{"n_layer": 14, "d_model": 256, "n_head": 4, "n_kv_head": 4, "head_dim": 64, "d_mlp": 704, "vocab_size": 512, "activation": "swiglu", "norm": "layernorm", "norm_place": "pre", "norm_eps": 1e-05, "positions": "rope", "rope_base": 10000.0, "rope_fraction": 0.25, "qk_norm": false, "attn_scale": 0.125, "bias": "all", "tie_embeddings": false, "parallel_block": true, "extras": ["capped logits"], "init": "normal", "init_std_qkv": 0.0224, "init_std_o": 0.00424, "init_std_up": 0.0224, "init_std_down": 0.00256, "optimizer": "soap_variant", "lr": 0.00538, "beta1": 0.95, "beta2": 0.95, "weight_decay": 0.16, "lr_head": 0.0149, "grad_clip": 0.5, "warmup_steps": 200, "schedule": "wsd", "decay_fraction": 0.574, "decay_shape": "sqrt", "final_lr_fraction": 0.1, "batch_tokens": 262144, "seq_len": 512, "doc_mask": true, "train_tokens": 776200000, "steps": 2961, "dataset": "wikipedia_en"}
Each number is 500 + 50 x the weight over its row's rms, rounded and kept within 0 to 999. Layers, rows and columns count from 0. Numbers have three digits each. The size before them is the row's rms in percent of the matrix's.

# layer 6 attention output (transposed), 256x256, rms 0.117, rows 160-191, columns 128-191
107:585578583553431423543450485546472427486535569548410499475520483525492457530541438503458554586493504480647503473472528514549506535493486440458528426461525441478438410460404489485481447597493493
109:485436605507474491534489471461491575597469602542497538442425449538515453577486461403519433562520503473505534556509565377459525519439481541510480525530578464476508592526470443520463554459546460
107:561591475506562570561569463572522502549542439436459474493532506404471566450531571496396519491395490537528502546524502545443422518546489577456564549493591508518467498386506552541454496635513574
108:462489533498544533565473426592437526474514422529509473461504508541479572520577470481571420497601618550592510579512496533561453566411529533540542521510524489531508509397559495495540495538527536
112:483492567576454434636454462514547511497491492511521465486478598539498462539555501605503457484448503472597618479500491521445463527540478494498591518496419563552496500410480549594435527439541489
114:494618483450433586432560527433506543481489533544495496473542503479588496509474471439489446481538487534483454521577549511462517497548427522463481480447517591438408527448579490480545390433554504
104:495496507478520558598504504579465515530489571483512577552494504514529502460461514469371602529483465483458516454612480414463576469497498456413518487470555469497513555635558516582491474519473476
097:499582523486361531492475476456599366414547514396509575483440554555454546448459534516435480517490498502464530391465519502497450502546497522430549455458467506502431542425569552439473436523464481
110:570554465481543532493495418472467428494456518466486504532503479495551566519521499450499459499464531508470492505550509555468554384547481450513507381559516496464504437505523438456526532559482452
107:471586406532495503571506504516426478474502541550461473556471565458493389518570574472506499532520440545407474545527413469481574452445379535514492393507405440451544440484556476548404588464530465
101:505466392384485501477530516480462488479522615441534439535506515473488522477471577570441426519308551509414566499454546485383414509437577506452480460549544551524480460463434494548485536554439536
114:509481517494442387447479569508537467509471578460462548498458477368562459458419508557518415454534568526555445460461481420506498527490521598500565499534571556506508553550500539478511428507544494
111:563600530426580473456448522659440445444446456600498464451467506489529541501480531600485452485575503580587527512439582488523560469498511564435506557513521519475512504566551504444471478524475564
102:469448491541500457456484392508495549560565510470537492464582441526473515542514560525402460550505477492619422600438531537398510474506491501518627533507519529493550545492490511615504495499600531
107:495461519450455509443492474498462506613449465438515435420511539496495512473518566533547508448507463564505632607518460520554583482597541501537441462460488577531516505538464494524569478354443506
109:525516484423432537437548509475450497502566479523406615483634457485445472488536461443531600496385496487536481429437476536543506492413564479491506468411547519503466443530518464502426516541442509
107:557401454553609522509453489541504558480476547503505454464514551485459501458509521456369473464546468415576583563483534508490499485505533479537475432527536548530537496432488506454454497447455430
107:570479619531419546490471524522510490568496499566510478521438503543549630626494492527468460490462485584605522441574464451473524509475573528412434503549593520523458486504533490413486523393524518
113:513539553501559525439498511467525477425473518421541504398598525466451415464487439394452465464607450654438539509506486472500552481513578425563514516493429423533517487441454580463471547528481505
107:557507443452484464479479481520649498389477506489564540511494424540519457496556493487469378523565492513563511381525485465447567463526495531543402538496434491421542530567480448555478466353507498
109:473404491490442456440426455548529467491555440494499579547455528460554544425601563498467478631496493469608480616407511457490444436441525536463538426488508494552587549404500515490493505481488518
109:417534492553508534459516457519476482520466521487472512461446438464636641487487433562564388482496491542294427518504417587467504553532515461516520485460435465496450543413491595469603525481486503
108:556489553429524466466572568577569466516448582479446537497498503503476516507527495489474484462545571476513535491430521518442494509499408514556444489560484534508574602589451511521472463466546408
106:567612489565466416518506410580448642519535514523564515479505459541442499577488496492486507569581512471410481507486552430582510601491553479576425551591420503536611559407499487411556521395559498
110:456557560434538535557511508470593431501426482529478464450452464447406504422504554461583464545486604546552495441495471523497537364540523471539466517632371467501430512524498454507505564596460544
108:481520498520471498552480437485441486458451534534487465575576528538496413549577516412509602579438488566453353464485493464538450387616579516551488488492559588441545494507528504508530486374505504
103:540541700434501489597501458483456511418476444422411402509493598493501402545527481484408499470507556464463543649507533548534535489477517519459492389481511553619466556565525624520404481484553486
109:459515493477617445450573477559577462530475436461532548477484567491542506527507423480483449515525518505519521495552442483480376444486500482396465503513510502522480481423493581444463472481574504
105:472400476471444480479449572426456516529341521461533494442467542472439428510489437562557450464432515475547471499546538546527557488530445502456540462575527532505425474493448505489569442615506472
110:554488626503441425612562480482480474520550535516438483443546480556565476525463502491503420558603491541591547500534510500542459490489499524528533455499499523409539420507512420435535491348484378
100:511455503524504523514484557461547476492476454538537559491429540495582505563448585528507442548452550477596522474460556602499640512522494527554466572572446561563503477560481540500559579499550456
096:578470476445581517478477459383453440447554395526359446523455467564546457453513482568496547494518496467528506494461464400493486532484574471388490512510471452463505435500433448556580471484532543
# layer 6 attention value, 256x256, rms 0.124, rows 161-191, columns 128-191
098:457431449521419452455477544433542577622473441551548487550524505445537490395500580472493546503437446576486420460579551538457541462531459406599502432491588523486500508487626515510473419502527475
095:462534468526474514506485553572568483559393482460530544527511567521531594437454544474527415463536469466507485584388560491551507500412580468431520571526456400548566420497463509454461577509519550
095:413559541513517543548575462495489502469499534512508590477495438522537595358471499562569529516551433475432412534571460456477453553491498511586434559505641474464609565472562489526493483519497530
102:558533502449521444492450473535587554479521547525551482366448605512508510516493467480427507515461553595516509405554543504468524417483540515517451460472483474503562585491520474523473562468491483
100:476492546436493512589531380487416562511503554495510465557463540485552418493482465474631522456528578519547439570370459476536553467529498467446413509515472466509556540489501643416488510522601573
092:506524509460603449464415507488557545519502539574485383538580446500452490481531579426553564477508560512515518549518489497463494414488524530453520500450389453479513511602453569511408441455409378
086:559630487516458495570428503468489378406498467518504518468509505500567508536446505503560564566537538544474496540485519552513537475497471533477419580456443558521545467503614513481492536520482494
098:581501420449576521510458535456517502490474492521537510473554446576633502465623513544505514397576419595491480492571523502506488471552503460475528520459504531481476422535515506481498523422533486
098:528574487480459488533564546503535595526524595527438506454506492434645495486506556495521433534472502578467546537567442543453582569478482536517509487573578417536537494594501554508484544344556480
094:573474512579475426561438528519465487500550443520475539498462556422468470512501546530495414491545546524521548447521529530476561546516496547377515532543396473475397411482385525519569666478474455
101:533410564412497655456472473475496576554474504515492477500475415500514460469413509501637497435525523457439536493489497541507543474484479514494537457517501561426456541557597392469483455509497372
100:447449535574528425524499487537504492572467555577536569447542434486454530552441512412464428500524443498495536426549479485620518473521540552456464453517499469514550436511430610507417533579500560
093:438444463424505493507458506470526493453475690483515472396488564466568494479492578569506516492511484453423480476473618435513541500594524518495409513447469526359472599571459513556506408591488507
093:431504510490527490485503427491505498495480567517369530457516540509555570520495460477500511467445415563614541473550476467492534485538548529529547528572500480427573450483520542477572488446495565
097:411520459451513456549560498495468398518518507513503449485450534538374522466461575499500442484497484476528494570580417509498490575513416562456479528541575523490621470485430506567502504395475493
098:460482459496579447491426498569407529581529614531499571488456572472487616467550448558485495549474512462459547596487498527528486467467600498497437422566587565497392440552577496465465469537543566
091:581493435488536469518512575470559513589534449508540565465444493490497591478461511473516555579512599497530491470512421502524449520570473496443517504512585472412487437514556536538413531490455482
097:508459583530550542462555479532455535425522671498457425480455486415517566535515526540517428630411506609533461455411537566473517594476504582500538536504492579534470502554499482576565529458470481
097:502436541527449566542598445490529487395550444517580477428531458480537458552501448524443547513487402443575502489510474466392495456533488524451481504495447475422420429535530534444480506448537499
095:473459496523499469505506565555593503476479450544498530445482533467509494497517512484516462454524442444476500431439431476473622550498472515542479505504502453453599492584557426464460595483432411
102:513501661446487492473445540584484487476534525526394480485514508499553492463419545580502490379487502504518437545418482495584523458484536518497533560437455563594544518499476530437522466443589487
096:470437523531512485459401516493559536482531474474482497460540496537628468528421454444579552452503445524495573443495474548512530492656550473556464485464400487525500500519482501526487566490561480
098:512430483477472418596494564466566458506537496419547538436385498470545524543464432488489596567518455392397428500555471517529408587527455474480513578497549536502509541561469492489443495561543575
100:481511449509478495500506387397517471574424486556461423458385452520476481505375463474458444525534569498459549464538482512457566523467574430596479381390490412522521407562472491531525438540499557
096:576464483525410521516478411487524450517534431512447437595475544483445541430555490615502516549524569461513469563544538529473451543523394449488450502436472461529507462559567490474565490523437557
092:486444414464468549508542533553587485396511532477423548439446482549468484507581479487493522495423571541528473465536530450444537517504464541545392507537495542550496468444565529539485497572590539
099:447523553491463545573465532531540510495539541559526548552526589498512429559479475475468508501558510569519468439448611527555561613508501558453425531455515520470450506540538541491494462496391475
099:481397538622410524523433515467467504442494451402507399583550498389468473431525548459467509490521450500483494570531335489433479530437470521511477543513497472467454504550541418339547514459620490
100:532534552435432377537520519503440436434567485513555590464491523529594385548533463388510609536512461486487432529550538480534571437548440551574427484487593503468536514507469484498511516491499451
091:541533442392527519485502489475457471550475575520510436515463585446539490476483504462453488465510555445526501518591504512513499482549508596529472529575589472502554535494509569476496480575521503
087:520477501574468544410541407488440442465451449592478492448540509542512562487519461476481503554518484497472496362513554456524477585450459473424541501415457522555384416561580533466469557516502550
# layer 6 attention query, 256x256, rms 0.111, rows 192-210, columns 128-191
072:482477607512498559418589415475508430529497478433454510453510517523536495530525504491531497435541496507451483570491460575554407508517447559442475462519489452563460562383534519537476409478469495
063:470507569528560546461544549436524501435507496539584544455539554474491541426501515448503529526470508471612487516431536519450621523517520447508557592641481517486442483515425480484466414530428562
056:421540549495610555545538595451568542500501513561555481474538543508547550483433496492518506578506504436550499521472483566489545449429453496587615590527483591485418556502513523534514462509531490
081:522418439385500532562532510518507581545511440528495462550479480465448548452463478496536432547477498494549564485509503482492485517500521481510468496444570516536557423489466518509566618490516445
087:563392514420488477500507504519511510515492447493523410573419532467495540469427476525501498551453501459451510521522502463441502422483504497526475458446549561513512442449471495522561520446520426
065:524511516429462492448629425522532540568510550441412456512491443546513495503531503511571462479482477566466507577481489403501488574568482514485459501524530430548555447493485591400474537518502469
073:516527500454393533415552408492592452511478530477507440551521548464453528499444454514524592467431459453419486535530531487414520518534500526483481483461550536491481447373482514450518531531524521
089:522508541533515502487535434447512453473466480558442531393524459573461458530507487476536526413570492545533465512470505559561512536460455525463462534484497452508573422455494522498497417482628474
095:420470532471560566569525547428495445380435478466510537479554515517460576586525516553518535403533499508539522529449529566459562491454413535560575551437484584506597490484412510543498477534516508
101:476489575545516479455521511456465508534480525427418531399489523516473465498412449506422433484509443479462495505459455593513493449532496440470500484514504542492496457549524631499554515485499448
142:526469473458509498504441455666501493471534518550558479585535404479510493446606583542560536466493557538543500560571545394480501495548496556535482445558440444561471521461556440519446481497469499
113:479512515435434479573501476508539536479586450486490485557485519442500486483498533445411435452570489397504509487434527454480479511481517465480501447441468509527487421465564489531442522490445544
105:584562511520486475492435519521473513479565465430585510492458565503550447534488515602504467534486399561401510459498500585522526553525508536589531547506509436528473548598593498513546534548468416
105:547491504442452495487512511467518550506494457471482505492516440424462422498407481447456442519511525464604471514497506473461462523561511406437474532487547453486531508629420621458511523479544443
100:559489510535417530470452553398461567661486468512488463451558599492466474490543507501477481544502422404556465427564461500498499403464544513512478541559442557445623557587465522572504472471449451
118:410575481398645525475528408590546444434454509451527579516493478522498488484507532538549506430492412494457562490551489462490517530511571490613547493591492486540452496483556420481486566536448514
117:422513451504413455502466507431536486470446520488533434452501626431508509509487574581567518429412506516451532500516497425437550582549496530553516490485439490416494477426480559495454524429474602
104:527457533478453513517499517426452554494612474417491495547483485457501518391474575562430469488630426508432501516534494597529455476525512534401496536486528467433487522441449515499504494499435466
104:594488494545527478391529530476422521475472501476511485489478497486473521498463434495607508464406479455603511486448422492545527566559477536575527507545564470547465489478455449619531495521467466
# layer 6 attention key, 256x256, rms 0.111, rows 192-209, columns 128-191
056:498370596498580474461367511501486457393528574533599428460455537417432505405495537531586530459398478508435388532531380568441525582410434457525453526466483468489454418495438415597570502463485507
058:449504520526503465528592564518507467433528428561413544487432558509437574554397454451360477509597413460468590520552600468422467452519451626369470414459578510485538565532473509467489535476520448
062:516474439490354482404534522504456471533435485489475389484495491426541552483503444424431435475561395480477448478417568522441410520464399463405424466499581379460445468494427483465481380422497420
073:520392600540514535345405487486469530468478468470558478509536405529383482400565557559519516467572446528474371415451500513531541517481511505425463506580485466441510454475493381517501515500495456
089:571420603488517512465434534577448466416523502565589486461531488509440476425584527520529498483551497523566388413510560497498454521488541424476502530533463463483456496483506419489527482488484390
054:542593476498563516448582519511548564561521453461522521501495549506424443541473478593586568553477491529475574500536495552527451455481495566484571551491528603480603516500514528462519548536421475
069:462653433477552487480550484464520523457507442501465560472563581452433501583454480537470501567473522439506481526532493493459431525529552496541518429529485495552553435478469497484467527471411412
108:419573433490532516487593498401558614559435503426499513527468556519519535600434484494496547471411528440448558551501477558526485492540453552507543464518480542471531546544454603530446491489456541
135:450569363449454458518578489494486572609404487424498526443479521537482549625422468528486550449390496521508531517505436517534528431535442588482525478539496512432468579520456573473445518492485519
083:587543438512599461547446458509371475431502489479492484445565479591492517491497425472512564425513495449560492419532586528533456527417585466436531564492486482472494478530529534472448490495456508
105:527516512540551506591438525495467402456471457549482525451531439558538542400557512442487548465583477481533463453509614398441446533463572438441622486447508462529486501529470504512490525437450483
133:449514491426511483461570517402502546513431528505410496529520501509465513569402511498496442496377456512427539555462383545477565465516411499494501470475484496466506515505392537495477480457508429
096:432461495475441444620509511497479489496533474577493561450453538511586452502499517542411547464512483419517565556449506518453471544549500467426514515491477536519525545468489460489521472398480462
098:394522571454511458535460469478448424486507505440546428556476476498557442539530682509555429520554527477548465542507429435467595548546532467553535501580478501460420625497578472469522540438501404
095:513498480539558607589490545504433522539481475476471513428493569433508487507502554430413443480482446513478435420564469452504453520505500499492452531507458552562489608488446541468523499458428545
107:458491422461507473573503428490464533487495609525468523493548467563484468512566513511584496504464487444483487434456576462479513481549497559516519512494530494459542434470488501532410542488446538
111:482470442511527454480343506526467494556543463488425604453481469512491434471530539491587432474470517531488504555475458477469486427525533501472421440500363547420501477494527479425306457463365502
090:474488434502574554429450466468498476513513451485453544568566483519559476434524529511445502520492495489426411463509485498442556597502469478553525512417508443446529533418427443523456453507478560